Weights of a small GPT-style language model, trained from scratch on English Wikipedia.
Size: width 160, MLP 640 GELU, vocabulary 7694.
Training: a variant of Adam for these matrices, 158M tokens, 9620 steps.
Each number is 500 + 25 x the weight over its row's rms, rounded and kept within 0 to 999. Layers, rows and columns count from 0. Numbers have three digits each. The size before them is the row's rms in percent of the matrix's.

# layer 8 MLP down (transposed), 640x160, rms 0.142, rows 469-635, columns 120-159
092:450539495497516484458510461486511466523464497492499496568517496484502516512464504492464507503541504499488503482505515454
099:515501463493483478493510466446495499506462490486489537487473490486482525511499522503539491527468514471488498482463506521
120:560485495504527485459511512522464504490559470456515504503499517507503458505488508531513481484517498542501487541480535439
085:545423486488495498467490548441472490448546466538496503469493467528510478491486489461482501495524517530513481518489538492
105:531553501470485530518494533469451505507515494505510502479547516519555485517514538471499439505502489497520485545501545502
072:476506497503478484487499521470477469515493473499487498505543452501493552508492486495452449525486499467536495507502507508
103:504501536540501502502446534484503464500528528525486463505518475484508504482557502497454483507490505547489511524516523521
144:479455508511464544491488518505478489482536501541524468501512515493478479474527528509526507513509513546530525528483521502
076:467483457469481470493510511505498497480509476517509503522455492509521502530479482472464513537484523477495500463502508537
094:501520505451509506472519453514521478508469490515474517455506472499461503513506506474496548534528490505517480474500458479
125:518481540471492455453502510488538516485509528532491508514503518537431553494500498525515528515566474473518500494477489463
103:500478491539513487429516499481487470499510513495492473558439512504506463478497502515492534496431533494483479487444502536
108:493496526541474533503493470495506474520455513521514480517501514496533502509511484497524498501517514491478488541502485520
091:477511494509485462474493485509514535463476468514510552490485473498459535552527496506493522528473492522476514536491511487
128:492455507517502485521510500498490508520570492517521474488509472521443484481461480497518539506525488535538481489532565487
110:508481529519505516538525494501493472503552523515502513477488517485497467476490499475463525540540496508483505499526513491
092:514498498508492483465481521510456481491487482481525499520530509532514487491480495490504495493509554497514498514479487509
130:518472501474488534479474511492516503487492488507479481512494525504483513479474473480519498502490491480555505481495518488
108:451496529548498545473499517503461470489528496507513465501449505513512455549450493482531514516506485503484468515490474515
125:517441499482487498497522508483510490480543507518484520521534463500523469497443480479491511515488506491531523513479540540
092:461521490460479492486516522542495499516505514536513470493505472498483532490521474494511484484519508495549504517513533491
085:501531480462514476473480492472502473524504480544490498496489476514500532507470493507494498480521526506483494524477486523
080:511542514484503501523484492501516484484512524471497493498482520472530522494493539496521524460513509459476442481494468472
115:498495514448498507469483537473472485441567489522473509497472472521492494544447488494473484545525530543500452512505522494
100:481485499495505516533473543496541527517457528486500504506518488450514508510518444484439544447520490483509505469498498499
082:495505503519497505508464564555500479508487550485508502501532538489517488494529481525490497454520471495487487458502517516
099:501519494476497477561512483487529497473480485448487526520493485506486482505530476478488524488504472482456531511504493457
102:522509479507489525507494510495500518547453472479441520502547482487497491530511515480499516492477490531501489477524494501
099:473512511532525478506511462483477536508494512512469539523516520495518442511514511520499496475489493517481499500483445477
106:477533506467450494488534516490551533488498482486517520496522537458489462512476508510498504515512486508503498490517474538
080:520509476510489483480467504454503497511520480510483509486452544494494552530469466492474548518523525484493488489514488493
090:494493517499489522448543554520527520482524476501493477506484507520473531437553502478505466507502504511473488503530513490
087:540466471480486491513514531498522481478519485527489468502491485514494504460529503449527511494490534527477515511482503486
085:460485505482478464499478482507510501507477512469524498502487486465480488529521519464493534499482533461495517516514474512
106:508485490483505445502503476481502497462461523532498513499481517493504524476529529488504489494474502503495560502489519543
102:493495489495473453484500468498526507538525484483509487532488481486441482484504502519523483518461467527501487488502450475
103:523511452494481452504516488481487477473510488508469490497509493525496458510484492473553475572474517502486484500504512534
088:479508471490492493508486513551479465502519530486512499489509533500547526466483526504489508475442476465479453492516514510
110:485489503515530508493478530475488494519538545491464489509456473499524512517459513501524523470492475520503519547529526483
112:474521527493507506476488453486473484499470487503472544494490515511524515460515517483466523448496501472528500499494447514
093:532519482489486524504521501488514505517516501423556485479529492493527501496473522508493486524462442519521507490505493479
089:472547495498539500529535536530550500515438521503531490521547480519513501472494527492453518470468486448480529504489498467
136:504442486510509514464512497492485476514537451496465505545499462502493497458487506504507505532523497512517496529504528469
116:456512491479533517528495488477504519515508468513517537501471483497490457508492505480482550483545483510524510513517492490
105:521481528540531507470489512519481505498518477477475530474465496516527474530467512478504501512458513497505517503543529474
081:530529460515507473531487496492507506461516501475483492496505518519500488515467502515461513477482461466507504526519480486
111:530503497514479461457486484533500472509508475579496496510542503495478526471529501487522476502484474476504538493470496495
092:502497478473512503461463480500444452522538498533496490454561498516508515470518504483457493519513501520477498535491506488
086:515471522472490507471504504484523506465573468478487521486502468517477513501479457483519491445463511533520500485547517506
087:533504504502467506476462492490495490521534479424535492528506500505494482490460453487465470518491464500492477473490532463
099:501426509514529528532480508515529514515522446497513496530517501509520501492474514478516485477471449520544469521496501503
074:512480478500516537545537505492504485483510490468489501524466539511488532509510467492475486550504511507512513481496495496
092:491515520546527489522523484474496489484482496498442537522515525497527458500490527508489495436492496507487495490530524471
099:489509466503487517473521479511520529525511461470473524534497488476481523506521495498509542466501485510517487434454502464
094:526519500566503530492488524457493515514493502441510519459524520523498519485475524470467486473489508518496478528521490499
121:475504478485488474529513483511481523479498489525536504524493506517507515497543427493511493476473482512508538516524527530
093:499452510507510528489525479463547510539530506517479511510496481519476502506499524546488531539472497513472523479475516456
111:523514472533499494568495532495463460462467503454518503502500470485517482515524553525473516534463522492511543533498505501
103:529496480558508503474492532540480494504504530495503491485487467475490493516468511490493476474511484516498455472487537456
078:511474491487482510427494555492509495501507487560524501539494537481492485517524475510498529502477526499501501445500523521
098:509488501485466502494485459476482489514511483531527494482498529541468498482467541545566509483503524529500525542465535494
087:505462501520479503528526507509470540532511510487498505458510506504516497498462489496557483520474476467542459516544514487
115:509479503517507476495490473491478498530529486501497519494516494479507486510499541505479532486514549462516487498486467518
118:448439518474534483467518535486500543490525510515501490515522519491510504501503439501508482508480525490513535507525522475
086:471463516498519485500460543475497447486489506488469506525555495475470452515472476503514520507524484482516529491483544514
109:506459476491498525496509479537469525500500533473504554489461515516474508504536443417535512493527533492496495474517520512
082:477517473494527498478504534501503479482463526470484552508529534501458465499500536514509496456478519482492476461524502509
119:456561519498466525534506477532548540491434463491526529501511501527512532524541485495493516494516505463496510446477482517
134:489489533494519514520503508488504464503518493542460522476505540471508534565499497519500527500479477501506474494550498481
107:520534509505452512529503495465520497525436481448482524522489479513480488511475528525478498485478514484492470502520488497
081:491518532513515481494487515522501492486511505509513504533494478522520479521497455516467498478509477483502485473529485499
129:534488554488493438472505525545534488509506502528436483547471481487480524503468496507505529524502515484528513518467529498
115:518470520515509514549498497504452510517481459504499542456523513525515483511516460480500507517512484485464512540512497502
104:502498422499491478501512514526531522505510504514495478526500460526473478490505486521501522530501503508530521499437531533
107:550472522494467490498491495478471489484539480490507444503493532506496490528519514482481523508504544490543528537497535519
079:504533475483476509488455507464521497538478473523548493491509510482497461472507533497497509501498537498517524505488516502
084:511499511517477498501470511551479529490524496479489470522493560510495525475536544492498480539529475487522492529496493477
110:498460505497479520494515533499527516467513504510509506522466497506544507551464445493473491478528454530495521490502514520
087:473489513478478529542519496530517506508504529482510525520540465492495506485482478510509505467522481492526504533450511494
108:476484538489509514496467511469480493485542484491512478546473534483469467455508514540539508538482451526483508517520511518
114:494475519513510500485487526536558445535481511475502457539536509472490497460482512482545484489452460482545526485525521502
096:514496528531508489462525476497504512498529477500526496537514500476485463498452529550472491494495491532495486496472531486
113:503489519503493497525467491506518473509512551491478500488495506553513533471505492482520506495510499460518515496512529464
093:529472492489499479483498518488476496491499520482465522476536474529503505481523493491475486486550490527477480481470520533
087:529505502497493474500477491458534512508486462509508497492528469480500470519481513542482548475482478480523484480443462485
102:499463500540488472474476458468456502499516518449519477550484469484537497476459521500540501432491488520465480500483446538
082:510509473527494518514505530521512508485460460462462500530517531508474464525495505500496493479462512499523495479487493528
096:526461516526464514532512541481501426483520483484476466490474448532495531510502483502521522541476492521510491548507531494
101:487494508493539525500517508508472501492462499503511481478478520522554492479481476485535470531517488512460503509513501509
092:460554511504494540488522486494501521509457565511536481473487500507506508536478499459424546481507491476464497501533485507
097:521481510545471529501483546509467502464512469483500528495512494492529474511511507497477559489507503501486481483488501537
101:523517483499541516494503506466459461527493465434462526467511492494521507494445498495532495515481508482507483474504504479
102:521478485524516533491468553533498504466527481525470495476485445486495512501479450511555502557479526532532523494493493503
086:498530466500484475498463479473460484505510494486502487502477464491530474492485535516468477523525518520536439514505525471
101:506455508509510481499531484530515476487526492524500443553475477510491506503463494497548473533480505497607525525505513513
108:553537517540531495490507489473481501485486500499466465490531540494524489528536490531445520513467525506477431511541482476
081:467509490546504474536495524523459527516488541453493485491478524517485524481526480538510506493522478482457496537529528466
110:500486473514497508521478518491493488507472501477473517522489447539518475518500473526468511497473551484468522551504539468
085:512551463550521522503473490483461496506470500490471511489496525497539561520472470506465527496484521450510497502482493505
099:463520457474468493506519504499495532473522518508522518515534479520542526461517488472510478465489512471473468495512458516
104:484507488501548515500533509511479503472519510550543485506497508489505520514518463472484509542448532488466489504518489518
112:496442488554509520471521536515529519448475505516516488460476467494516506508551476486513503519524529489458484502492526481
081:502487479494495485506486472443525484525521464526498511510516459499499508495459483490482489486524501499536505496469483499
104:506469480507501502511481487502554488528491448462472524504468474527494510503487480492464538475508510502535480527507459508
108:513503508502480497510548448522540478492479539506492500522507512541470589493508485500497528470514503450505437500491477493
087:462472488527472529481505530459499515470480470467512518511471494491513511529488502475489508509515540507515520532483515523
101:493510509490522511498540523573509507492570542536509526515492528473491458489517498505504488508530442456489515509521501494
085:502513495502518493500485498484513463472441491476484477549505521545498490485529474474506501498494493456521508506485463489
114:504525454472519491499524470500505460493505488456446499487520468500509513486494549502473494457486501486509501521509509470
093:485502500519500469488522513451461507466550502536517482509461460495495513490540483492511500517492494499455534508534511495
114:517537504528523511517483490515536547463508449500539531450477477495503511500492452499512465503494509496498464522525530476
090:502463477495457514479466516482535449487515513473527518470479501484495507497468486530522529511483472505507472520480528529
107:477471479498489458454516552494537528468551491515491486533457507511441482515529530498518485553522522540501505500503540479
107:497472471506489531484516491525490504473473494471500490518515500522496475543482470463521490510536506556485508479522506479
103:495496507529478512459515496457483504481505488465494506484552517518557494513509506530507503482482467500488444468459465505
109:524506528479498499505502513481459512549507504497478427512467483508515448481509448471551506517512482531485497509525511485
085:515526481490519531508495512498476522486488501500511514482488542524504506469546508473513500504467498526478501498465477443
111:560504507546511477493459515496500463499517505456492481524519471492504508515456509494496533525503490472520487458494529525
076:493516530541504496520496491502463533486519488468486497501460539521468491506546487549467529548520475502500477502525490484
082:534466520499517506466473513498503525480514475526524519527509501502470491519545499475491488535458500456476504499501491462
101:501442487524525486518498494519468481500553463556499517529513493492480487479518441515490509502480533517487529511454520474
137:529493550512519483474491494509546481486480514491483536486520488468565507511462482562500506500499534501501489489462485492
088:525456490507502478525516512502505552477502491468525534491507492524446489540500515468548502464488482470500466483480479495
117:475549514503503507484509497481526550540469549516462514489491517474500532544502515441480489474488472487480492484493472507
089:515521467506523495518501480493484524485533510526522532476486534517487497498526495490527503481469487522481485514487522504
100:492492526499518474456516471495512478480490529517489499475504508476507474466505505475503526472500532544461514494496461509
090:511524502517465497468465479488485481537483500437498505497519512527525506485489542460473465453479501506525481497490496495
111:486518519491497548474492485484496516490463510471571496456474486460572518507525484508459492427496473519458457487502485495
097:473525489511532494510507508446485496522438530512509522506483526547494506542510491489450492510473472488502510507510497519
096:517504473476499471472512470496497480517455474475463543524523535529487507477544496484480506474502508461505507494545472547
090:468506537455494475477513501497530508555510517519499506480514487462496512527523512494458543535524494505497496480483522498
083:468534505489472518502523473451502482555491544489498513509480534477491498494494517508498526451496458522458508512528514499
093:525491514534471485467477555503452508496561460515471509492471508527512528530500505477530497511490503437497497469489556494
109:504469516504489498498495525480524472467472519467502474507472510456498497518465479507518511512486471520534536493541513498
109:492515551519514478499516486498522526527480523492493506516540473511506509484526509467503482527528531474518522514469478502
106:545520522505501468510512478534499499498502545487520490499578524472448518533528510476477508524486521497459511511525478473
110:486510476473481475513491474479509498485558483481519510466528524492544495464477484512493515518488548557492504495492525497
091:473471560518475502510508528516497516523485477494516519483483505504506444486507443524513472484511513487486536492517524533
092:493499498532494474491536502471499540496486478480534501491436485487526491548499512452543510508477483497458515496507505458
089:509510555520552484540515481514473535490482518485492497461479444513470493511493495511528507483501487501481471519473500506
104:494496498498506492511512508471532496515532525498500515495479480467495484505480507473457543480488478464463467486491476488
116:508518479537477496503502508487480494483472472502525528481543497490529506527509490520517456459448535504497564526488480518
106:447540517492479477474518508504494495501472514473518502477511487505511524534524463429530490498503453465502476463488486488
080:520506468517495509492469524426525515438501514492502521473522484517499496489500529495477523524444493461497509522510507524
103:471502495522513512475429495463532445534527516538489514517505522515494481516532513507536524500542487534519506531463525501
122:552457493535531493547485469489475515473560496512455481497484514488509471510514514483483483543493471480505469516515554495
086:494513510509523525473522485494482457516531500508461502474541512432542519502490523479510439456517422515523502494489515502
082:453538499488496515525509478542513508510471525494500496498490558523497533491522471526475511444538543490459532498535465513
082:512490520480480493508514508507542541505540461474497475491476441523510509491473500534500468493506517531518521509480516516
125:473547516470530499529538467501485486527477554476497490517498518452481511491466517508492509479499455478462497468482457492
090:521482468503503466486482460497485504499522490462502529507502491504502483524497501503504513451551528488533464507535460482
086:526486489459511558462483530462463511477494482528516545512498507537478482490512475481538495501494488498510530480491474493
089:473489504534477518474543491482501500530494507458485494474465523469478526470484469511511529470481500499508503458498520484
104:502452488486474490453511540547508491499506452538449481544487485486504505489518509555533504510490498503539492483470530551
094:533540495505462517522454524480498487509536529501546499506481481527576465465488497518465502474499521455535492504496474454
098:500520510525503470512486466492495447463463512482506499538473493497492498500529493520488466518558543526473541527526521512
103:496518517507464478482489516488514437520420516447458507520524493467530539526494509463465506466514488556498505534483504502
079:507520431543520531518486488496494520472552494473531499484512542511535541545558492533501521469479460506472497494492481514
107:443525545500497513468518520484503522514480513516531482492496496501484529498503500505479501441514511482492498525509465479
100:493485530494456486503513464537524504480499501497472499499472481528469526499537497523459496461471482513466526499545492524
086:539478514519511513521486509503488514489513502507487527520489504528507480498525490476514495502467511465503517538511515460
105:504473497504480511493536497519489454479534483481491478543514465523438497514508486483523502524499534522501519496467542448
080:528462539529522491501517486508454514489510487496497503502496466466493497487490535461526517475497491525511479481518502475
102:482488478508517521497473520506507501485465483490507481489492530508495505492506502439507504517519546512501503506466463471
119:503515540488533562509476529518495486492557492543505469519480496486524476474493456483505481509498484510504553520504498509
117:496568481485507485504520452496507488515501535518534501495443533513465537484515485517518451512494447482524484494538480485
097:487518492456510528501491499512518493501508508530477494515485547506455524510490522484493508544499493553522510536481505545
# layer 8 MLP up, 640x160, rms 0.142, rows 470-636, columns 120-159
099:514506528511520513505480510564490489458498522550495475531477499480535517478467457488541458498497509540464540485501538514
112:486488503470511529473484513503474472471471493514512462512519501505497473457517492483510478529501546548471519480519536534
095:465507528488517516498520507506539532517413557477503508539492564474507501527521489505500523489509521485479491496543472518
103:465520492496556518475470485518485512530501513521453487511529514467506459452502477501491480527557485522505508522484529490
079:502480494495534513501452508461517470498470536510468500482492516511506449500504504527539531506505509505465506459493503479
099:488472474490479475471466520484476511514478512481522483440504511538495450488526520527505506554530508525503524491513521499
117:465468494515528479478474482479493501517461520524492448462473542521459484517510501515487494516512516476516543476500553535
078:525494522509500522471492492494499503512494538501532469489503496489486491455527519488536477492516487506504494541503490482
096:502492483490508505486515493523530541520468566485536531477518513490475500489530536484488431527488548518476523496469518510
115:508503502470534525498534497475501515492464539566524500502494495523531481527506477538508478553487519522464463522541503476
101:489482487519498486524483482530508550525477507483486494521498499512491472516542488515522493512526520512464539498558523499
105:489485454460534512494537503515497514501489462528518477511500511518543492511497515491549490501508504516518519461503529537
090:464515509471506508494488482507469494493492521502547485526496495562543517470525509506504468504495530498464488477468493507
120:513457534471499482514520464497494527494483497525494468522539481529537475493531459553518509512501516569496523480551501517
106:469466466498524455502532456523496494465509485533512482531480497457537475541504479531598501529468493557501531465543504554
092:544493518508517491520502497500517530473516526525490500458479492472502462472474483522516514505507485537522521507516518490
115:504488473529531539510498494534494499494450481513499495516458491508497496485502465489521469495485534526476514525489523471
104:515472490512515484507526497497518539505468447495519465477515506507502485484530491532501510493475514486465470497536522491
108:513483482498486503485494453500526509489468533511555510508475522518527496497480463488534462508487502480532522515505537525
097:537504510512528505448474509460512465517482472477497472486480528523485532505502500506533495502474562526511517489474520468
087:535526500530502535505540491515495525481495527455493475462491546483536457470509510504499517499454488527471505449510501466
085:522463503491490495470554452543504512500527487504492521533508486432474499505474504512510489455474460495544540527471494497
112:506477500496526479478474519473504496473489483459540455471460489519489501487542498505500463530533578548454494502547530479
100:482466556455512468469473472489514486522425505496525481473468494513495501514508491504533523548492540498504527519500506534
083:503500490464502507459520444500478521468513484506478490472452483492505545486463491496537484556463522501507513538511497517
103:482542526471519507494551462517478457501445466516543495531477484484546503484531475508493498519532592486470494494485489527
100:502422508467516444493515465518509488476420521471479456512492523492505520482536503543528552516495524516501487482454483531
102:546519556482478488470483538488493497492464491500499457478512503525485473466509488500489526493529519533520543466434471535
105:507425468467523468448497500502525493529493467501514496474496500527509507527513488530548519485495556541444496489456505495
085:509485563483541523501495530496502465487498558453517461501521492500513493484519503512515481476498500498449508507530541512
101:481481508492522479533490506500488549501512500494506464480511458463536466484465497503502517487485500540459502474494586507
094:484518508511506539519509459510527530499503499475505497514500495470506483495499507458469499506536480499481473530485529525
088:495484464479499495467522523499534517538481491496505511511518529529529487480471520532509475493550470486535531520486491500
106:487519519502520520514454457496467474471485485497528453484489502495540458505472493498505513474510529541496491499495553507
102:468477503480499505501550519488484519508501513489497440487507514516566492488530493531499483497514499524476523494496518549
105:490494480489543465468506522481473495495490469498523468501496498492565503537508494511518498551482523523496552496519508529
096:528500524503530517476460497495450531456477501521475503465471483518494462497478465511545513561505519516500522486479509487
105:540461494482490543501537438507481507527488451527500509487508503536475494479525476524501477528499470535524501490507503514
111:521447513465518498470499484575494452540486508514476485530528525459469485476467495511523478560495496502494469484526490503
088:518489460515538498545505487455501540456503466513506517506522528535491491482524496478490478477512564514471499471477502488
095:548509515519521492463506434508495490512477461494478499521457523476492524492535494523503502522532514528500457509487503500
119:555507475468522475467460498529493487470449482542526522506479475526502528448487461493509482510487531516511508536535499488
114:501483509472559521464496496492474503474485538555526491469454471498495473482489444506495493504520544518446470495514514514
105:464477502484530508527534485492545503496511494507486439504473487521520478455472439545540517513506515546526489461529553532
082:495474542484493499489491499515478478540507473500507510512487509495481488479533496472527490545512529529472504509487524509
109:505468484476499500496520481515513478498464489526485458491522502511483480493526486529523507498514506541523475467518538540
094:488523481487498520531528478516496515498474512513532516516492529473556507536516502526529421500529509495485529487495503524
089:474530499490477490507483485518485491566483531504499480523455556480511489490520526502523497544513493491493497494462496498
090:509532515477541498527587503515523557466516500544466489469483490479527486497521484575486553482494502473507512505478450535
100:511483508499517498484472486502477487472480543484490498461498485475519508536542502503489469513539515554467538506505511479
077:483519479539493503463478497488520516522503535506530483495500499482545461466480550500542519472502502520496502517470507499
095:500477498486510451463478476550486527471466537516485487488489508549508469461551511496509479527480548495459495546485532505
102:508464483508529482504503493538517502478477483512492518485501506507513534483481497534527528513523509588487489497447511516
097:470498492496509515499531480555483516470497489501560460502504510542506485477537482478520466525501513515491522481482571507
111:521510497499522474494484511503520514465488536499551467521484473487486475531482505496522443491488537517513484538497517494
091:486485527466535490476532466542509508485487496524514491537497505476497515477494484539567470481532500497523483509496477533
104:467521494537499486473447481527522515489465525450500445498462519514459469431554512509504479487484516499499487446459527548
103:511505497492553516512541528487521484503475479552505441472526498518530494517499520488530534556491518528499509494487481496
077:485499491529491508475499461491463497478509543454464485455485513486506542459459516523508497492516481505533469553514509486
099:479482489503496486450501513535494481500498480506564459546496508437475489511502512513553460510490446497504552517476479523
092:509463461504503509525518493473485476528495474493510470511449508485483500486548488505474513499519498510484516459476476478
127:528461480493495502496503470479494557491506500484512484507514482471497506463478527520486515513489561484470499529489493513
112:511516504505511492509509476490513528505488459496542459515520507535509488487527495500497483516486495540514475521516496500
096:473529534474499493516529474539471514513436513522473498462495521510503512472548502521495557539478498504485541503588464514
109:504465477480528519505497482564481511467500479489464506458512465478487505496486478487521482508530559526485515478540542502
089:500509519468507535468482512494478504468449529520513466507465465500531479533533480522479536504523509492491503537498480470
113:472483482490517527501485506497508555526481511513519492498489489516552461479492487520506493473446538528519512522466514479
122:513474504525549530485491497532491485484484457534505456532492488471524492503513471520488497566482558530492518546498515515
106:497488504458498542523524497538504478515482508537502484496474526533548507495468454501499500509521535517468516454510551472
087:518510497520476543479515464492493515512496510490493473482481526479489535487506549474540503531479514497499512519490513487
117:514471502491515486530490460525511500509468490491512501509517445467504467520495507511527489528462508536472511468532527496
112:550465499478518499486473515548507493518486458536479485472480480486467503483533494505524486519504499582514507471531473569
101:521451490517481521488549511530506470478495479551489517521491500521512517518480501516510489526475513492460489468455487554
112:556461512524512517506469483507470486500498478498509492527547519464503480505531540479490471526497533474506559528491523489
082:491541467517551517544552470527508495469490494500487539515470486469527511470462470510516472486500481460513534497487472512
088:509500512496516522504517461487521458506516513486520506450495498444516496497467480508521511463503490520485498461496494522
102:516476510482528507457494531502489512493463483542541492490478499523503504525541520512514497518468488518502508519508460503
089:501508486500520453464504484502482522518449496457495502492525521443519447507563511510548511490527509527471512470462490556
107:489499504474551495505475507479486483523503510474515489490476504519546453517474477499555511480521531543489547530474491541
109:489500527523516540498530502502452534505483525500502503449486514500519493474518488504512476507495528531439493472475512521
093:519525486468565496544443491526484504462469502533494509490533476548480551502495453505510499498532537514474514450538514489
108:525487506493510542448490518480500484471495489551544516512498510512532475532490471516531513518507510513518530502506527491
102:477508487518485547486485479459480482522496489505498478517462496494561457492512536507575472527490473500510502463461490518
089:517493477509493511495486509512495521530494517476509498499513513532467526466475491522506489495497511533485458477484539519
109:521453493482500480487554503521510518488476527553520512498489520505513525512486454499516456534473477519450518510522507526
079:514539505507493470502475500503509519520468519520477497479486484476511493481532473487524453498527467498459554531524511472
097:492517493472468550444530516499482544518508531479574444424509473500549481464493516491499503492535500506505531510493510531
103:496470500479554502541475515530500536460491508535511501458489492511489469513491471504501497500520503519519455528498510509
100:570477505526472491481482533533462544531449525503519486513502526524485482457528497533492539499467477498503511488464511454
102:488506493483513494498513479478482495526477475486482434483467545486486497466509495516505504501521552550486484466507512517
100:511492511495535474514508497519477559473417510486563494504495483536520487485486492498542490474474513502483488508558497541
095:522457479478518526526512456490538480470481488488503512480503513542505518489479508519492459505506547550425521485484550510
092:486512479512551518482532510497508505449488475528506517503495558481514483503477466512550541532501472504498508527484480510
100:487538500536523499470497482507483511522449563489530476468508519537518522479539500508501494491527508473480485525495537523
109:503451491458549498474511530529515527557481475473544462481525485519498469478499453520521532459512510521464516474521512549
089:539504517457496516470509473482490487502486499549524523496516487513529485523470507493495507490481473506538512461501491534
111:522467482493505507478481501472457458500457504522525430516508521541474473470490475486507469482492516527514516487490532565
087:542495526472510475469497524491463508499485499505544500478511496492500455519514476485506477519517511545457519491509517503
095:519509508529560514524519453545501457525503485486520518491498552500459533505463518530487511499491537530516487527493530470
106:491508507512495522498477481501500511553484527476506489485484483470522514475454517489537487469537511520490509474489498554
107:497536495493493521498522486478458501493486479515570437451484508497494483447527483498533451503457514503515516495514481534
082:519505516500490521506500530541497464499496517470500494515470541483509523491501519482530503523474488482488505502519500524
102:467494531481502514502486513560488515483452535525526480477498540534509496504519493493513463516485527519485474535548526536
106:533468504498527538512474518493483510504494513489493486453521521549509472473523504509494510506503555555493509492459569507
093:515492474477496513508502492494508474512489496479534482497506502502458492502526460495486509529509522501495530495489486475
104:536498505516493495496508548468452481515495531493486496491499563522533495469497491502504482526506479503517570527456528506
093:494479491485497445508526480529510534518446521523511505477500488491490529465487518497550528507558520492432500527510509522
114:519462519522539551498489539499483494483501517531507523435492519510507473498470517505499509531471535516500548536465556495
094:522505512494524485503519519506452530499492471493483457461514510487518431490491494480544544526498481532518474494504516501
108:495474477474485491469526519511542474492464464547463493506509473476517485494572502527511528550532540496487516503475483504
089:473468528467516501476531521522476508503503486511499447503483487494558502523493507541536510547486484510460560488507479507
104:505503545493520522493485474509477505476493497520563504483525530526582494500511471518482523476462516507544518473540487489
111:505492556485550518503475496487483520483501529477473492481535513540494472502500498498476478479526544512526567516548523507
105:522460470492507484482529501526524508523465471552457495503508505479463516504486494507548512491488553503478521498509515546
106:516511522469499503459493487512508538505484508528523489518470519474502469504505478499526499507504495472498494480510473436
090:510479516479515520472525473529520466515525479494524485506448513479532488504470472559503524500518491519553483504533480566
108:473477481497521489487492514528485502462469509487533478504448509504559486461503473495548509499507532536530491483496517497
079:518528496455494481457511502490501482529514478506506479485513479436558500489444500482561487485485491486488524472505491526
083:440514495481461515486530438499495525529513530474482483471479488502505478481475507497548500492540492511513506491473504509
099:479502501452514525462463483509486490460504526502510471474511523504533466491529484494513475481513515514485567558544545531
118:488497533467525491492485491544529464465470520529497536493482544501502517480526434520532500507497554495536555479514506500
090:480488521472535488476518521510537461510497546515542475534448497465529503516517479494491498542524515502523517526506476502
111:513472508447519551481474515527514451496498475517484492490487464494524492501528469540500537568516514529501562490496491511
091:490452484469503521492498531533478449443489496489528469529506485516488513495529470498489490538531498515531518511524536527
103:511525541482516565502514460507511489539458494528481518465483530535519500495479533491523521524499491478507503488485489509
096:491504479477535539480484459492501504476471490526488468483482502514470487518488470498511515481550529518520479529526496516
107:526508488482530487449502502522481492525453485506497502493486530544498499457523489509524503497490531503500518487523466489
095:514507481507498504520512487510463556449452511477539502467505493500523489476570509488554463467475503496483513527518508506
101:499458491496487498500483508541527537490483529504537516469472558522512471536533486509532494482489555485481464502473544523
096:534518515506494494456525487485481543500498503459526488478498496511514492460483523489508504510472495517504526471511499483
092:479497486490539493475492514520499507491421479466526474506506512503484494528561505494514507527522519491515501539510499538
092:484471504526517505508535521538497532523511520494466493463548502516489486449541515516508536531476509496462497490465507503
106:532521539500509446464469510548494536468480483500516477524467464525509491469480491528543536464498515512485503513467493509
105:487450496483479521448502533503495497529497546514560486487495496485533480541467471510491511501509493550513521498474531514
105:459479510525558516487498484478463484532459503533516481470463536529516472503516467512475484517488523555493482494541518468
108:523419539508542484493522485496477504499471507477488505519505493542518466501521465497524521523501570535461523461552499506
092:480479466487489500497502473530494492439498532475518490494495530493512511505486481492475496509449495492499481455502529486
099:484507496523504559491470447536539487490480537475560513511516470459538492491480475487540462491514496522494479454495521523
094:534481501500487509467485515516493459508467468459540465531460534500537485475492527496532464510489504493497492507517481474
105:550441545482464486497474482482509504466505472506476496505445501546535488510528500557534495501478516512512503513536484523
110:488470533501553496534507486496537521510446508487545474495472524517459451500532520485471456505516504525499495502520519470
104:526443500495556517474463477473547487484447533484506505490539513484486503498473502502474474503507553469474502504501521502
077:488493545487526471519534514554484475567497473519476511502434510542522484490496502493545495501509504495467456454492488478
105:520489520521468448499522519498492515553474496486501509495485499511488475521554463511486508506507514516504469500498519502
115:560514492504501503468506506479496530506505499519473478518476474505536495518469493505532484539507486483475487515513545491
092:486484497503491576443473434527508554524511526523523515511493508472511504504506502528513438475489481489511472474466507499
087:533495505498503511483463443454499519515489502506487488514522493545489465513489497525485485482474499473530498488464507481
083:494500501538551504474505467493513523517505506457476490536483521488491492488488506503527521527459498489434504536499493496
112:509519490481539461479470532527493499500492493521535457520487471490542499497508507513511499534525523503496489523482513515
100:455447509502494466490474536463540535511534481491531483537469518505517458525496498512510482503470481508462479515526493485
088:473534506510518491519518462535511506493476516510499483537517522418528486524509524488473534514538529488488525566532521507
094:504485501511496509513503458504501476480503462512489486480482490503490442485491465546522479514499483515522541493476516487
100:504476495489536476479526530513452514509514507504534455477495481472518485465511510503549479521473522528507523534487515527
093:481477497482527500481472488536476503460447534512440489448485520521461498455523497498515515560496535515520499513477507525
100:516509493505499458464511491501469520487463550482507490480539542522527495465569490503508463467462482508482512500486468498
103:499495538436524502452498518569540482472503499492502488533484550502528458514495435520526537482466531517462554482506507525
086:502439540454477493480514474507495485527512498537496525530497503479490471477490495485499501551541506507493484517526524504
107:558473493517522485472491495497491513493432517504496520487494511496521505500558521504568498526478521507493530511497505488
101:513489489505530492464527517542502480488473503505538488483480496484484524480541487518509471497542527510478518482495566524
089:520497505474512487516507477525514520524471465486508489455511579480473513494480459512527521509514526503486457485501497506
097:493469525470516466478534464536506517496498475514499474496481518447500543488497478525537527526527508514512494451496545505
088:489503508468474453516461535481541484499475517473501501522469509500512476504518473528506523489530500533523523478549472519
102:494455498481502529477466508510498501492487512501516492502483493484496480529483494502554489527523479499491485508502529546
109:493461513462490505510513508486496502449476501539520502520498502533535494449548477499502479520508522481505553536514508493
112:551520505531513512512519490484471498465494521562533522479524478509539499485524470517517459504492506513489508490488513516
097:493450477502469489539518464522489495539496483506502523457524528486524443487543493534515487480487495520489475475488489504
097:529464478489527459461474510481533500507455515499518479477490521523474490494495489515543483502501497488501513479441504504